Each number is 128 + 32 x the weight over its row's rms, rounded and kept within 0 to 255. Layers, rows and columns count from 0. The size above them is the row's rms in percent of the matrix's.

# layer 8 MLP down (transposed), 1024x256, rms 0.0812, rows 209-235, columns 128-255
size [103 115 101  98 107  91  99 106 118  86  97 125 107 108  90  84  92  98  99 107  85  94  89 118  82 118 109]
[[178  69 108 165  89 131  97 154  40  67  80 106 140  46 105 124 115 159 101  66 143 140 151 101 162 133 143 125 122 111 121 147 154  94 100 139 233 157 118  70 148 107 115 108  96 121  93 109 172 154 129 132 124 106 141  94 170 139 110 171  43 178 122 115 133 165 171 154 127 122 164 144 142 133 128 124 134  73 101 128 153 106 107 156 131  96 197 126 149 125  49 125 157 146  49  94 112 224 159 193 182  91 100 101 123 142  94 116 149 120 121 161  70 106 123 114 136 139 187  94 101 134 126 131 124  97 138 142]
 [135  90 126  97 151 124  95 121 136 158  89 138 106 113  97 129 131 180 116 157 127 146 141 139 134 119 112 121 136 110 163  81  97 169 131  81 104 166 160 163  85 124  95 146 102 151  87 149 130  81 122 106 116 122 117 141 132 177  80 158 164 174  72 133 154  46 133  72  80 153 158 111 137 131  68  64 156 177 138 112 159 128 119  80 131 146 108 108  82 110 142 112 149  64 116  70 119 102 140 158 107 104 156 125 119  17  70 128 137 119 113  95 167 148  92 125 135  78 109  78  85 181 155 129  99 130 170 110]
 [ 78 123 142 108 141 109 139 101 134 133 198 118 109 125 180  89  67 105 121 149 162 141 118 124  63 173 139 108 151 134 156 181  94 107  94 140 114  95 109  60 142 101 155 186 140 193  90 130  79 123 103 138 164 144 163 115 121 118 171 139 165 102 182 132 125 127 137 133 159 130 152 170 146 195 178 117 169 214 188 146 124 115 102 113 172 139 148 126 139  91 109  62 124 196 137  86 117 170 133  69 113 107 136 140  93  98 139 149 177 116 174  96 138 183 117  91 191 137 113 140 143 172 143 175  48 122  82 129]
 [162 112 100 136 149 123 148  85  73 129  84 116  95 106 137 148 129 123 135  33 114 110  69  86 176 134 107 161  97 191  92 125 116 119 106 147  96  82 122 173 131 128  90 101 114 176 144 109 119 135 122 143 108 151 181 152 133 164 102 158 189 118 107 151 115 114 143  45  93 127  85 150 116  98 151 148  94 181 177 117 121 140 128 140 159 159 189 101 140 134 145 156  97 114 209 118 107 176 172  97 120 140 128 123  82 161 183 163 108 153  80 121 135 101 147 125 175 130  90 147 112 117  91 120 137  89  86 173]
 [ 69 120 117 152 129 105  95 144  93  79 176 142 156 176 124  61 105  77 104 149 128  81 124 190 145 119 107  95 106 168  79 107 187  44 148 137 103 184 112 142  99 131 163 156 137 149  65  57 161 111 122 154 133 125 175 154  82 142 158 100 185  63 133 104 133 125 102 130 144 160 122 143  70  95  64 188 167 142 122 150 152 104 143 124  57 139  63 113 126 104 108 138  92 193 142 186  90 155 125 145 112 142 127 110 105 168 138 146 153 176 134 114 106 118 161 140 119 125 142  58 178 132 166 119 165 114 121 111]
 [127 151 209 147  50 128  82  46 115 124 141  84 170 111 168 113  85 181  99 184 143  94  93 123 137  85 129 113 135 169 110 116 113 171  58 138 147 141 120 142  88 123 122  75 174  77 113 127  92 150 153 126 169 140 170 129 156  81 173 148  89 161 147  75 138 134 130 140 132  78 111 116 125 142 128  68 107 177 148 152 153 138 131 153 128  76 130 102 112  92 139  58 152 109  79  70  85  62 154 171 116 102 149 146 159 149  91 121 122  76 103  88 178 108 108 105 131  75 177  93 113  67 122 141 139 133 111 137]
 [ 97 112 120  85 124 125 155  69 165 129 108 117 114 108 152 146 142  98 146 127  58 200 133 112 123  87 100 141 118  97 133 115 141 146 141 122 107 153 187 128 123 127  90 174 158 132 185  84 152  99 150 149 118 136 127  86 149 160 145 130 111 132  65 112 138  46  78 150 112  57 112 114 151 172 158 139 131  98 115 132 153  95 116 139 165 144 134  87 129  93 152 142 106 148 120 120 117 159 121 102  87 134 149  83 159 135 150  93 200 118 108 143  87 149 111 147  35 129 166  81  92  38  84  80 143 165 115 132]
 [ 89 110 141 118 111 140  97 138 165  90 176 195 109 122 109 118 139 175 115  52 144 134  97 159  95 150 126 147 106 120 143 120 167 126 129 129  93  86 108 153  82 118 106 174  94 109 145 131 162 104 151  85  76 144 138 136 137 126 163  54 124 143 178 117 110 174 117 255  82 133 119 171 137 129 151 144 117 146  94 113  89 146 203  92 122 112  92 119 132  95 116  39 110 126 104 111 132  94 139 102 122 156  51  80  82 146  98 113 116 145 140 130  45 106 124 165 145 153 103  86 128 111  66 187 158 145 141 180]
 [ 98 138 105 130 139 116  88 138 122 146 164  81 167  95  86 105 239 124 112 142  83  86 132 169 163 106  96 102 120 120 138 159  95 168 176 153 185 188 101 145 102 160  22 130 128 152 114 100 164 152  65  93 113 132 153 160 108 119 130 112 105 128 114 192  47 152  89 135  78 139 110  83  99 166 143 130 154 162 132 126 103  97 124 174  87 137 131 137 131 152  74 159 128 169  93 105 115 126 111 138  93 142 111 108 142 163 117 149 101 162 149  70 112 135 103  81 133  83 147  83 171 112 111 113 183 105 160  91]
 [171 134 139 110  57 167 102 100 115 128 227 107 136 101  73 143 153  97 126 126 160 133 125 152 141 131 104 103 112 180 228 127 178 162 112 111 109 155 123 132 153 169 141 121  95  99  88 184 153 103 159 190 165 116 149 181 111  58  89 130 140 129 140 134 156 144 178 158 188 147 123 105 141 129 147  90  89 190 128 214  90 114 117 106 136 143 127  76 142 182 121  90 119 142 104  98 146 139 160 121  97 109 151 156 189 121 123 153 110  92 103  76 110 133 162 133 142 148  76  82 102 143 112 147  62  86  81 139]
 [157 159 148 177 145 183 122  92 148 151 115 139 123 144 141 171 113 134  90 191  85 115 110  85 130 155 142 123 127  96  80 134  92 137 131  87 150  81 122  63 175 124 129 157 180 100 203 102 189 136 143  99 138 142 135  16 157 185 130 113 133 162  89 113 153 147 118 146 142 207 104  93 181  98 146 117 186  90 131 102 147 174  70 130 112 134  80 144  58 119 174 135 129 123 154 120 132 155 122  99 152 155 155 137 153 165 105 100 160 126 179  80 134 105  82 140 139  93 112 162 100 148 161  91 165 150 138 130]
 [159 123  69 125  93 181 172 142 110 184 137 100 129  90 151 128 144  74 109 100  97 117 143 135 102 126 105  92  88 133 153  91 124 123 154 123 150 133 159 117 118 147  78 118 141 115 134 170 122 135  62 153 121 130 158 147  99 115 167  94 114 109 105 147 108  76  90  83 122  70 116 163 135 150 162  95 142  93 180 134 143  97 103 112 112  97 138  95 147  91 166 112 160 158 195 115 109 162 166 122 200  76 133 131 148 117 113 121  81  63 105 122 154  77  88 171 135 167 103 111 131 105 109  89 151 134 116 126]
 [ 91  90 130 114 149 133 112 145 128 124 162 130 117 197 128 144 204  81 127  81 168  94 137 121 126  49 147 137 120 128  93 155 148 139 120  44 122 104 129  74 120  98 107 112 104  87 132 153 138 148 122 128 125 221 122 126 133  84 158 112 164 148 142 170 113 155 141 136  61 134 141 103 169 151 129 145 178 108  90 160  86 108  62 132 130 180 141 155 143 104  92 110 143 141 143 113 156  91  76 101 138  91 148 112 167 150 129 130 208  76  70  80 107 183 113 117 142  74 143 105 133 111 144  80 141 164 118 103]
 [107 130 149 117 188 131 118 106 140  53  64 176 126 143 156 165 172 158  55 126 121 145 108  72 134 167 179  60 129 111 133 172 108  96 114 153 132 146 110 158 102 155 104  75 124 156  47 121  80 113 149 117 133  97  87 104 144 134 104 112 128 180 107  93 124 138 131 139 176  92 172 112 164  93 116 181 108 138 138 139 177 160 102 131  57 139  91  93 129 182 174  96 148 132 127  89 126  70 142 154 139  99 129 112  98 127  90 183  88 154 172 166 102 135 109 182 155 141 140 126 141  89 106 122 127 108 156 126]
 [172 158  97 125 143 101  80 119 127 143 141 120 132 113 146 189  98 148 129 140  92 154 179 139 103  97 107 154 108 159 116  96 140 120  83 219 145 110 134 142 165 158 188 115 133  94 123 100 187 157 174 130 165 103 152 107  75 127 140  89 167  95 104 100 192  90  92 122 209 104 132 140 137 167 108 186 149 118 168 108 152  63 104  94 163 164 102 117  88  92 118 128 154 106 132 163 116 172  93 135 120 113 130 158 141  98 150 101  93 163 145 164 149  88 175  68 119 129 102 141 133 164 221 143 138  95 100  98]
 [103 120 196 179  97 108 108 133 126 116 145 120 101  98  83 133 197 176 132 126 121 140  97 136 157  97 200 111 101 109 161 138 108  98 130 157 140 137 129 121 173 130 201 131 213 109 127 109 151 104  64 119 157 140 187  96 127  90 104 150 167 147 122  83 118 128 105 132 140 138  78 163 128 182 136 145 190 103 151 206  91 125 177 114  51 157 178 151 170 101 104 130  94 153 120 134  61 120 164  90 131 110 148  71 111 135 124 111 131 128 144 112 129  75 135 161 138  71 125 131  97 142 182 115 159 133 149 115]
 [123 199 180 103  99 147  87 102 160 139 189 134 138 166 142 138 116  87 137 129 180 118 136 173 106  65  93 143  72 146 137  91 102  78 107 178 187 108 214  65 132 157 135 155 131 194  96 141 133 118 128 191 150  55 119  83 166 164 160 126 118 188 122 143 161 142  96  81  74 141 169 120 127  78  71 143 122 148 111 133  83 147 153 169 168 123  69 163  62 138 167 140 174 158 161  92 101 160 162 118 137 174 140 111 112 142  90 138 124 137  78 117  96 125 110 141 134 115 150 193 125  97 131  74 119 165 114 145]
 [172 106 119 119 188 130 168 136  98 136 138 100 140 173 104 145 170 124 106  96 121  70 195 170 128 116 132  95 145 120  58 141 172 192 187  83 170  68 130 183 165 103 110  99  66  86 118  54 130 112 153 175 146 157 139 114 118 109 124 165 136 126 100 134 156 151 104 173 108 206 111 141 152  65 106  78  87  79 112 150 168 142  84  92 115 150 106 135 155 148 177  87 137 153 118 133 157 142 151 189  78 105 104 157  88 165 108  98 153 137 152 117  89  81 188 111  92 133 113 125 123 103 174 125 151  83  34 160]
 [171 136 130 115 172 108 123 135  92 187 176  99  98 141 146 148 126 118 111 135 104 118  96 143  63 164 123 129 135 165 114 102 125 106 101 182 154 109 149 163 170 115 115  98 106 106 122 104 183 140 124 119 149 123 131 124  86 116 149 110 139 138 241 134 171 185 123 149 149 121 129 136 184 160 130 163 110  88 159 168  91  95 121 139 135 144 148 131 169 168 123 132 163 137 127 109 120 163  78 125 187 128  80 132 142 132 141  99  76  91 145 149 154 159 139 158 134 150 125 141 160 128  71 146 118 173 152  35]
 [106 126 145 186 175 133  95 105 158  75 116  94 168 152 118  64 127 135 176 137 167 169  68  72 133 144 122 188 103 118 102 153 100 120  94 158 150 149 101 116 159 134  53  98 100  95  97 138 139 179 131  51 217 125 101 103 154  96 144 163 112 137  83 105 139 119 194 170 151 199 160  69 163 123 127 128  95 153 152  87  93 117 151 115 149 132 125 140 125 126 127 105  97 115  70 144  88  68 151 121 152 112 131 118 123 166 152 148  91 136 127 170 116 202 122 117 145 148  96 207  86 160 159 167  70 128 122 149]
 [107 159 161 205 112 197 145 162 150  69 126 148 126 153 107 166 177  77  52 148 152 168 151 157  98  76  93 100 105  82  92 114 112 116 153 124 115 166  72 121  97 156 223  83 101 112 107  83  98 138 132 118 105 157 193 108 140 154  75  95 194 110 113 108 126 137 122 120 142 121 100 109  93 198  99 100 157 140 160  84 141  67 145  83  99  72 127 121 174 170 126 135 178  75 137 134 134  74  94  86 178 148 147  84 120  98 108 125 120 122  85 128 110  89 176 137  95 139  85 148  77 159 125  81  96  90 157 132]
 [136  83 125 150  98 138 107 159 152 109 200 130 121  97 123 146  93  62 105 135 184 142 151 114 140 111 150 114  90 193 129 126 151 116 138 107 143  65 153 131  88 148 116 109 136 109 165 120 119 100 150 135 153 219  77 125 157 115 173  94 109  81 172  75 104 109 136 103 117 140 159 132 112 103 131 123 175  74  99 106 156  67 156  69 156  41 145  98 120 167 100 153 151 183 121  76 126  57 153 115 165  53 117 114 106 112  67  78 164  90 128 159 128 125 158 155 151 148  78 165 123 138 138 105 149 130 134 104]
 [143 119 103 115 123  63 116 133  87 145 139 136 133 121 114 155 121  94 134 110  90 139 117 109 118 125 121 200 177 137 134 127  99 137 146 156 159 129 105 141 139 178 191 120 127 168  57 107 173  89 159  56 147 114 120 104 136 173 122 132  95 114 174 172 165 116 133  99 141 124 152 185 101 137 120 179 141 167 135 162  80 142 160 114 152  83 150 190 151 128 109 111 144 107  60 142 142  91  73 139 132 123 135 128 145  87 167 142  83 136 108 160 119 101 123 120 137 125 148 139 105 140 182 141  71 160  81 161]
 [163  52 109 117  89 157  85 103  45 141 129 115 166 144  78 109 159 108 115 154  57 104 107 143 126 100 127 156 106 128 115 198  83 131 114 139 147 143 127 149 132 153  94  96 189 126 133 127 151 126 148  91 106 129 115 119 176  61 162 125 107 133 124 127 114 156 108 131 127 103 113 196 141 106 111 138 110 122 131 110 137  69  84 128 150 166 114 170 163  99 130 134 145  49 127 146 134 202 160 126 114 145 114  76  61 126 122 101  88 182 115 120 154 142 132 147 108 107 146  97 134 171 118  97  97 128 131  93]
 [146 197 106 144  58 102  91 156 125 168 136  78 177 123 176 106 142 115  40 111  50  94  93 162 116 121 101 135 151 158 126 124 115 155 112 110 128 111 129 118 121 182 126 152 115 123 122 140 152 170 141 140 191 159 140  89  83 105 118 136  59 166 103  82 165 140 124 141 151 142 109 104 122 143 145 131 133 124 132  63 118 137 127  66  51 155 167  92 156  77 110 128 141 144 118  80 142 152 105 182 119 107  40 177 160 194 149 115 137 108 116 160  73  98 129 173 128 155  95 106 146  85 171 168 186  91  85 105]
 [192 104 170 128 126 152 116  67 123 131 165 168 150 105 120 149  87 164  92 152 192 103 140 127 153 145 182 121 149  73 124  97 203 156 126 125  94 153 143 100 115 146 146  81 131 113 160 104  92 165 201 143 128 165 130 145 138 158 134 134 171 140 106 148  95 139 140 116 114  91  99 130 121 182 121 133 160 228  79 102 144 149 137 116 127 154 138 159  94 189 180 139 136 145 196 160 176 136 141  87 114 114 150 112 111 147 102 110 124 126  87 121  45 138 105 128 136 174 199 120  85  63 149 170 135 105 156 122]
 [167 149  90 137 105  85 111 165  90 148 113 116 164 192 110 107 134 228 100 104  90  92 130 100 192 143  84 178 142  76  95 169 135 102 140 122 133 205 154 213 190 163 157 132 151 149  64 131 149 131 152 160 100 158 100 126 129 121 135 110 147 159  50 106  90 133 126 151 172 187  91 128 101 122 100 155  90 169 133 129 184 170  96 125 102 154 153 159 160 140 119 123 137 108 153 119 131 151  97 141  99 117 111 155 174 140 150 147 123 131 126 164 114 163 122 184 132 159 148 130 162 187 159 122 203 153 189 142]]
# layer 8 MLP up, 1024x256, rms 0.165, rows 210-236, columns 128-255
size [107  98  99 109  95 105 109 119  91 102 129 106 110  91  89  96  95  96 114  99  99  93 106  83 112 113  92]
[[156 101  77 172 126 131 154  86 104  90 149  97 108 166 127 150 132  66 119 122 140 119  89  78  98 161  64 188 157  38 135 124 142 147 144 117 114 116 174 117 164 154  90  89 110  86 138 157 153 146 133 118 145 114 126 122  85 175 135 193 155  53 149 121  83 110 149 120 117  99 163 155  57 128 122  86 124 124 157 162 137 146 177 124 139 186 189 112 171 137 158  65 126 138 107 125  95  82 146  73 127 110  78 160 163 156  82 161  56  78 186 121 151 116 126 108 111 120  94 102 134 134 151 139  91 131  99 197]
 [ 80 105 104  81 132 153 153 120 115 157 151 178 173 139 146  92 106 131 100 151 134 194 124 118 112 159 181 161 135 142 164 142 185 103  96 116 139 166 114  90 138 164 136  64 134 100 126 118 127 149 105 100  81 124 106 118 132 170 123 150 153 118  87 135  51 147 100 101 122  69 161  88  92 139 134 100 107 112 134 110 172 216  96 137 138 112 153 144 107  76 127 144 159 178 175 148  99 170  87 145 137 131 165 175 102 121 148 126  88 171 104  92 110 177 114 161 127  57 138  79 161 102 157 159 101  81 123 103]
 [ 99 134 169 144 146 123 128 176 130 160 125 117 113 173 121 130 101 149 177 190 115 124 129 172  71 156 118  94 156 108 125 144 134 108 187 110 191 140 134 154 117 179 150 165 154 130 111 148  91  69 172 119  60 158  74 127 133 167 177  78 162 143  65 140 134 100 112 105 144 148 144  73 136 127  71 105 104  70  99  90 111 129 126 130  91 154  66 129 166 124 110  77 121  98 112 161  75 137 105  90 167 140 105 112 143 181 115 123 156 147 122 141  76 138 148 176  98 172 177 121 102 162  89 100 101  67 163 114]
 [105 108 169 121  97 105 112  96 108  83 168 134 140 100 115  75 166 108 185 144 149 117 100  89 173  93 181 107 148 110 118 151 164 139 122  86  83  96 146  63 162 136 111 136 154 152 146 109 214 140 135 172 139  84 140 143 127 159 165 133  60 144 101 138 142 134 191 130 110 113 104  81 167  98 121 136 122 104 133 154 113 137 211 100 100 124 109 206 139 126 121 107 139  84 150 171 143 101  95 143  97 116 144  62 134  83  89 168  95  40 167 115 135 139 128  66  96 141 203 122 131 117 174 125 141 148  77  89]
 [106 100 224 154  73 166 126  65 136 158 169  99 129 144 127  82 176 126 130 164 139  74 166 121 103  98  75 116 180 146 146 144 210  80 152 125  20 182 130 137 139 101 109 132 148 122 121  93 161 106 135 112 184 129  86 177 180 170 119 115 161 139 150 128  52 190 128 120 146  83 108 172 114 142  73 142 149 107 113 116 172 121 140 112 177 147 125 159  51 128  86 106 175  95 108 127 185 149 116 127 124  84 109 112 100 144 148 135 140 104 176  75 162 107 149 131 102 130 139  99 133 117 154 145  56 166  95 164]
 [124 203  89 167 165  99 163 177 123 135  58 147 122 184 136 123 124 130 150  97 129 137 109 112  75 150  94 136 110 124 171  87 171 164 153 115 127 116 100 168 140  95  73 111 128 141 153 131 115 166 180 123 115 124 149  77 131 158  99  98 120  89 134 131 201 119 142  75 142 153 116 153 115 125 178 129 151 164  52 114 113 101 164 177 170 140 110 103 114 103 122  79 131 143  79 191 103 127 122 179 138  92 238 124 144 142 151  95 142 169 129  56 114  85 153 125 170 156 143  90 118  89  86 147  82 100 154  88]
 [173 126 118  56 117 138 106 211 168  62 207 147  86 104 100 142 131 145 172 153 148 103 153 109 138 161 123 144  92  85 113 199 149 134 145 157 116  99 107 173 122  79 128 197 138 134 121 118 140 166 135 104  89  88  95 137  64  85  97 112 105 144 136  82 136 113 132  98 149 136 133 159 142 126 193 110  77 123 174 169 134 157  97 108 113 112  94 142 151 161 168 105 105 140 141 135 147  72  89 121  96 111 170 121 116 154  87  59 109 134 138 114 118 163 134 131  90  69  88 137 167 161 128  97 107 157 111 113]
 [121 155 176 162 149 144 116 134 132 126 129 134 140  89  96 120 164 161 179 170 116 105 147 180 138  83 134 155 118 175  68 131 137 144 105 126 151  90  94 168  87 180  38  99 145  79  79 136 198 120 147 101 101 118 105 155 103  89 131 102 188 133 103 133 148 113 144 144 102 158  92 147 145 180 151 106 151 128 146 116 106 135 124 208 129 124  69 148 141  63 130 152 126 183  89 126  90 141 127 145 124 112  72 102 129 115 151  88  76 111 181 164 120 130 214 159 119 172 153 151 124 125 105 136  97 140 134 142]
 [153 176  97 144 149 119 119 168  93 148  74  96 133 137 109 141  71 148 116 170 155 104 125 147 131 119 120 186 154 149 146  97 107 132 105 117 158 125 136 116 117  86  82 119 162 161 155 134 146 155  69 119 101  99 136 140 124 181 123 103 138  93 123 182 139 175 104 137 107 152 123 107  91 135  80 169 110  29 160 166 158 106 155 133  74 178 137  58 156 102 169 145 110 109  68 171 164  79 128  73 131 124  91 122 152 119 163 104  84 167 153  88 193 183 141 134 142 230 126  93 123 130  64 111 169  88 169 129]
 [121 122 127 117 147  99 115 173  87  61 148 143 140 149 111 161 148 149 160 152  95  95 138  79 168 161 181 136 185 157  98  84 131 146 190 123  84 157 130  94 111 154  88 162 122 113  93 118 107 114 166 146 150 131 100 153  60 120  99  94 115  92 158 123 105 107 149 176 121 144  88  75 172 155 140  99  75 126 103  87 133 153 121 122 144 148 157 107 109 144  78 131 122 130  98 146 129 117 124 111 118 122 105 111 147 120 172 114 161 139 120 110 119 116 155 191 121 165 111 179  63 118 130 185 123 101  33 100]
 [ 84  58 144 128  85 100 160 153 149 110 128  74 146 109 139  43 147 120 136  91 110 119 131 135 130 141 182 151 131  39  81 118 104  79 169 166  98 133 115 129 163 105 144 146  71 108 220 124 116 122 121 141 118 144 153 140 172  64 124 165 166 184 123 129  98 107 119 108 133 133  97  93 102 119 195 125  95 145 144 163 135 151 112 112 101 168 161 112  90 156 130 149 128 147 178 190 129 187 130 159 136 139 121 102 142 137 135  99 101 124 195 141 151  93 129 129 110 159  77 118 109 169  66 101 132 167  95 165]
 [139 115 146 193  72 123 156 118 138 141 153 111  80 105 127 142 144  76 151 133 145 135 136 125 132 103 133 121 203 165  92 111 127 147  98 159 113 112 107  95 130 109  83 136 114 104 140 115 177  85 169 153  67 143  98 179  98  83 183 235 128 145 142 137 132 132 171  76 136 117 143 135  93  85 142 137  84 151  60 183 132 121 122 130  45 108  79 122 100 121 157  93  81  99 139 125 132 168 120 136 108 104 184 101 135 120 204 163 119 133 200  94  98 111 114 160 122 144 118 135 122 126  98 108 203  62 138 127]
 [ 50  72 125 154 184 168 141 113 147 117  85 128  65  79 123 186 175 142 120 153 120  86 104 104 123 183  74  96  93 165 122 135 133 178 127 125 101 119  65 111 123  82 114 109 114 125 151 124  78  96 135 137 154 122 129 121 116 129 141 136 169 147 109 141 146  99 128 123 128 167 108 110 132 114 186  69 146 145  95  61 156 128 119 109 167  89 140 104 178 157 108  82  87 152 189 112 149 175 150 138 188  60 154 143 134 164 184 166 116 170 143 185 142 140 112 150 139  58 144 172  79 177 129 157 144 163 155 117]
 [123 123 115 146 145 146 139 145 139 123 147  84  97  94 231 109 141  56 159  73  69 134  92 151 126 129 124 115 133 112 135 164 166  97 195 141 160 108 128  88 138 174  92 124 114 129 103 121 150 138  89 169 173 108 153 133 135 168  54 103 114  68 138 152 173 176 155 172 187  71 132 154 124 115 152  93 123 139 140  81 171 164 174 120 106 108 191 140 136 132 146 116 114 130 138 118 124 132 153 222 116  85 130 133 121 114 146 153 139 100 122 162 103 134 145  93 140 103  87 132 126 160  90 146  31 142 180 123]
 [129  72 163 167 169 162 102 134 155 116 141 103 143 137 122 123  96 107 175  93  42 133 154 113  84 108 153 127 147 100 112  88 131 137  60 134 133 172 131 123  96 156 168 152 117 156 135 157 122 121 178 155 142 153  96 162 143 157 117 196 130 151 148 107  74 140 111 136 172 127 116 171 131 152  76 105  94 122 156  42 120 111 133 140 130 131 109 141 141 167 100 148 167 110 102 119 137  90  95 124 107 120 114 165 117 130 202 139 158  82  77  92 124 121 153 146  92 195 192 128 136 100 139  96 115  99 116 116]
 [148 152 122 126  75 114  70 132 107 139 120 166 109  98 101 138 132 123 132 125 181 100 145 120 100 209 110 138 164 119 192 119 104 103 151 155 152 169 122 189 146  99 140 138  85 134 128 104  81  58  99 191 141 143 123 155 135  81 125 140 100 177 164 154 135 137 151 127 136 147 133 137 163 170 168 172  79 103  93 126 137 159 160 117 192 104 145 134 146  98 153 123 175 125 121 136  90 139 183  77 128  73 155 145 138 112 118 110 117 158 141  51 139 103 158 146 196 121 134 129 120 115 123  68 103 121 147  30]
 [ 93 100  94 161 184 173 128 122 111 166 143 104 109 162  95 175  84 126  79  48 105 145 107 189 130 193 106 151 129 133 128 198  80 188  98 151 137 166 198 111 141 182 113 129 106 182 131 121 148 142  71 106  92  87 145 126 130 151 112 160 130 165  99 144 104 121 150  78 145 123 120 156 117 165 127 143  56 176 117 208 124 117 194 101 146 158 123  84 112 140 157 116  56 143 128 151 127 197 104  97 151 206  98 161 144  89 134 104 121 151 136 149 132 103 115 139 132  85 144  63 111 127 166 166  96 119 138  84]
 [111 126  47 141 119 125 169 131 100  78 136 142 133  88 111 123 159 154 159 131 141 151  60 175 110 121 145 158 171  93 118 178  94 109 171  82 126 129 139 102 103 112 165 132 113 122 151 123  95  85 110  98 110 131  96  83 156 155 212 139 168 151 127 153  93 113 155 171 123 135 107  99  83 105 107 186  74 132 146 173 123 126  96 154  82 131 171 119 153 114 132  63 119 126 118 112 128 138 132 107 155 110  99 100  78  87 111 155 121 128 121 143 125 130  58 129 146  47 144 140  88 177 132 128 161  89 131 177]
 [164  62  89  84  93 136 139  92 163 117 166 157 142 109  64  65 160 134 148  87 124  76 139 147 139 147  94 172 160  95 151 129 134 109 146 145 149 135 179  62 193  87 175  85 111 137 104 169 168 100 108  82 122  97  91 142 100 110 111 104 122  98  81 149 143  82  89 176 152  97 153 171 104 210 144 122 104 126 120 145 140 178 102  91 130 102 149 138 115 131  97 106 101  51 134 133 108 142 155  96 161 103 116 125 113 108 135  86 123  95 127 189  93 177 128  93 118 121 125 116  84 164  89 142  94 159 137 121]
 [121 122 182 105 116 145 220 171  93  69 116 118 155 129 132 103 121  88 117  91  64 182 147 102  83 103 134 134 119 106 168 122 157 139 104 139  95 136 145 146 165 164 153 190 113 133 111 182 155 100 130 194 145  88 107 170 121 144 127 107 171 145 152 145 106 163 118 143  78  87 142 113 183 131 155 143 159 148 138  79 146 178 118 159 117 166 163 145  74 116 139  90 137 140 132 208 148 140 182  88 126 102 116 100 106 160  73 130  96  79 158 164 153 156  57  28 126 147 154 119  98  65 112 140 117 162 160 114]
 [131 125 132 151 112 157 131 117 144 114  41  58 147 144 187  90 102 119 137  71 185 139 131  69  95  84 120 161 141 154 117 121 183  92 135 139 120 111 132 105 187 159 103  84  78 133 121 135 111 176 128 152 113  69  97 137 139 153 169 153 132 115 128 158 125 152 120 129 164 122 130 116  93 163 122 145 147  73 155 148  72 132 128 122  73  93 124 107 131 174 125 164 125 125 176  72 117 113 124 158 155  92 162  86 109 120 136 123 155 121 117 112 103  96  94  79  89 157 104 108 139 131 116 105  99 119 128  64]
 [207 147 147 127 155 114 123 133 118 153 165  57  60 112 178 102 114 115 142 162  48 158 164 100  93 129 151  97 145 133 165  98 158 111 100 136 108 142 154 104 101 137 203 196 145 167 153 140 115  84  95 114  80 100 121 102 115 104 125 162 163 137 150 167 134 120 125  55  98 175 154  91 133 126 133 130  98  84 107 153  47 112 117 129 104  49 129 146 141 162 163 101  93  52  52 148 144 155  89 164 164 159 170 116 127  88 108 122  86 153 110 119 138 143 142 162 113 149  95 129 127  92 200 139 120 159 137 152]
 [ 85 154  89  69 136 125 155  50  88 138 102 108 108 158 194 125 150  95 123 177 108 140 133 204 129 187 177 143 108 143 162 149  87 129 129 159  90  89  62  98 108 167 165 122 112 149 108  81 119 122 123 120 139 105 137 175 149  79 102 146 150 163 146  63 106 187 127 146 141 117 128 132 132  80 128 104  91 104  75 132 139 113  68 120 130 138  66 127 124 134 141 174 125 116 152 136 108 137 112 168 162 144  73  48 122 117 143 123 110 127 190  94 108 135 112 136 130 113 129 152 126 122 157 126 163 132  86  70]
 [118 222 109 171 106 126 154 132 121  98  73  84 151  92 123 130 118 168 140 165 132 141 121  95  97 139 103 161 188 176 113 118 107 115  89 115  85 150 117 138 175 110 117  94 125 113  83  73 128 159 127 166 105 159 178 167 134 157 184 145 171 130 117 137 196 130 144 107 134 135 136 101 119 135 117 117 157 128  24 151  48 115 160 114  90  78  89  84 126 117 163  92 182 160 129 124 111 119 116 109 133 131 117 139 124 122 107  81 124 119 120 117 169 122  97 168  99  77 112 127 148 124  50 201 165  70 154 123]
 [120 106 143  99 119 107  97 117  74 160  95 135 121  99 236  86 101 145 133 136  79 126 168 115  80 116 176  86 190  79 171 163 137 144 163 144 103 107 102 120 123  96 174 141 162 153  82 126 119 136 178  89 143 104 154  94 155 172 132 123 136 110  82 171  95 175 164 106 150 114  42 124 151   0  53 183 136  79  81 137 114 138 132 108 123 143 133 173 111 154 141  87 108 120 110 146 135 178 142 154  92 128 144  81 154  89 135 138 143 110 158  98  88 158 111 152 103  95 125 130 107 108 120 108 145 122 106  86]
 [153 152 142 102 148 117 128 112 144 143 100 125  89 138 163 155 154 137 183 133 124 146 137 201 180 114 148 101 121 100 138  79 111  82 125 182 131 145 107 154 125 186 150 118  69 118 126 197 148 117 101 119 118 117 154 135  94  81 138  38 124 184 147 102 171 131 193 103 171 143 137  60 120 111 134 106 128 103  88 152 151 160 124 161 126 159 122 116 115 129 123 161  86 159 164 141 124 149  97 175 115 144 132 153 126 121 143 149 144  61 131 132  46  99  79 123 142 123 196 132  74 157 169 177 135 164 125  77]
 [ 61 147 158 152 155 127 140 189 158 110 104 185  99 174 127 121 153 112 102  82 130 166 126 156 128 142 151 111 102 128 123 143  90 104 143  95 123 166  31 161 118 129 125 184  69 117 154 125 104 100 179 110 188 130 102 166 156 120  75 163 172 112 177 110 192 132 119 119 111 101 109 114 142 127 162 136 165 143 114 131  62 116 139 133 114 100 115 198  68 138  92 108 114  84 116 175  96  26  78  73 101 150 128 162 134 128 162 112  91 149  60 173 109 126 180  86 107 151  94 130  54 164 133 138 102 129 141 136]]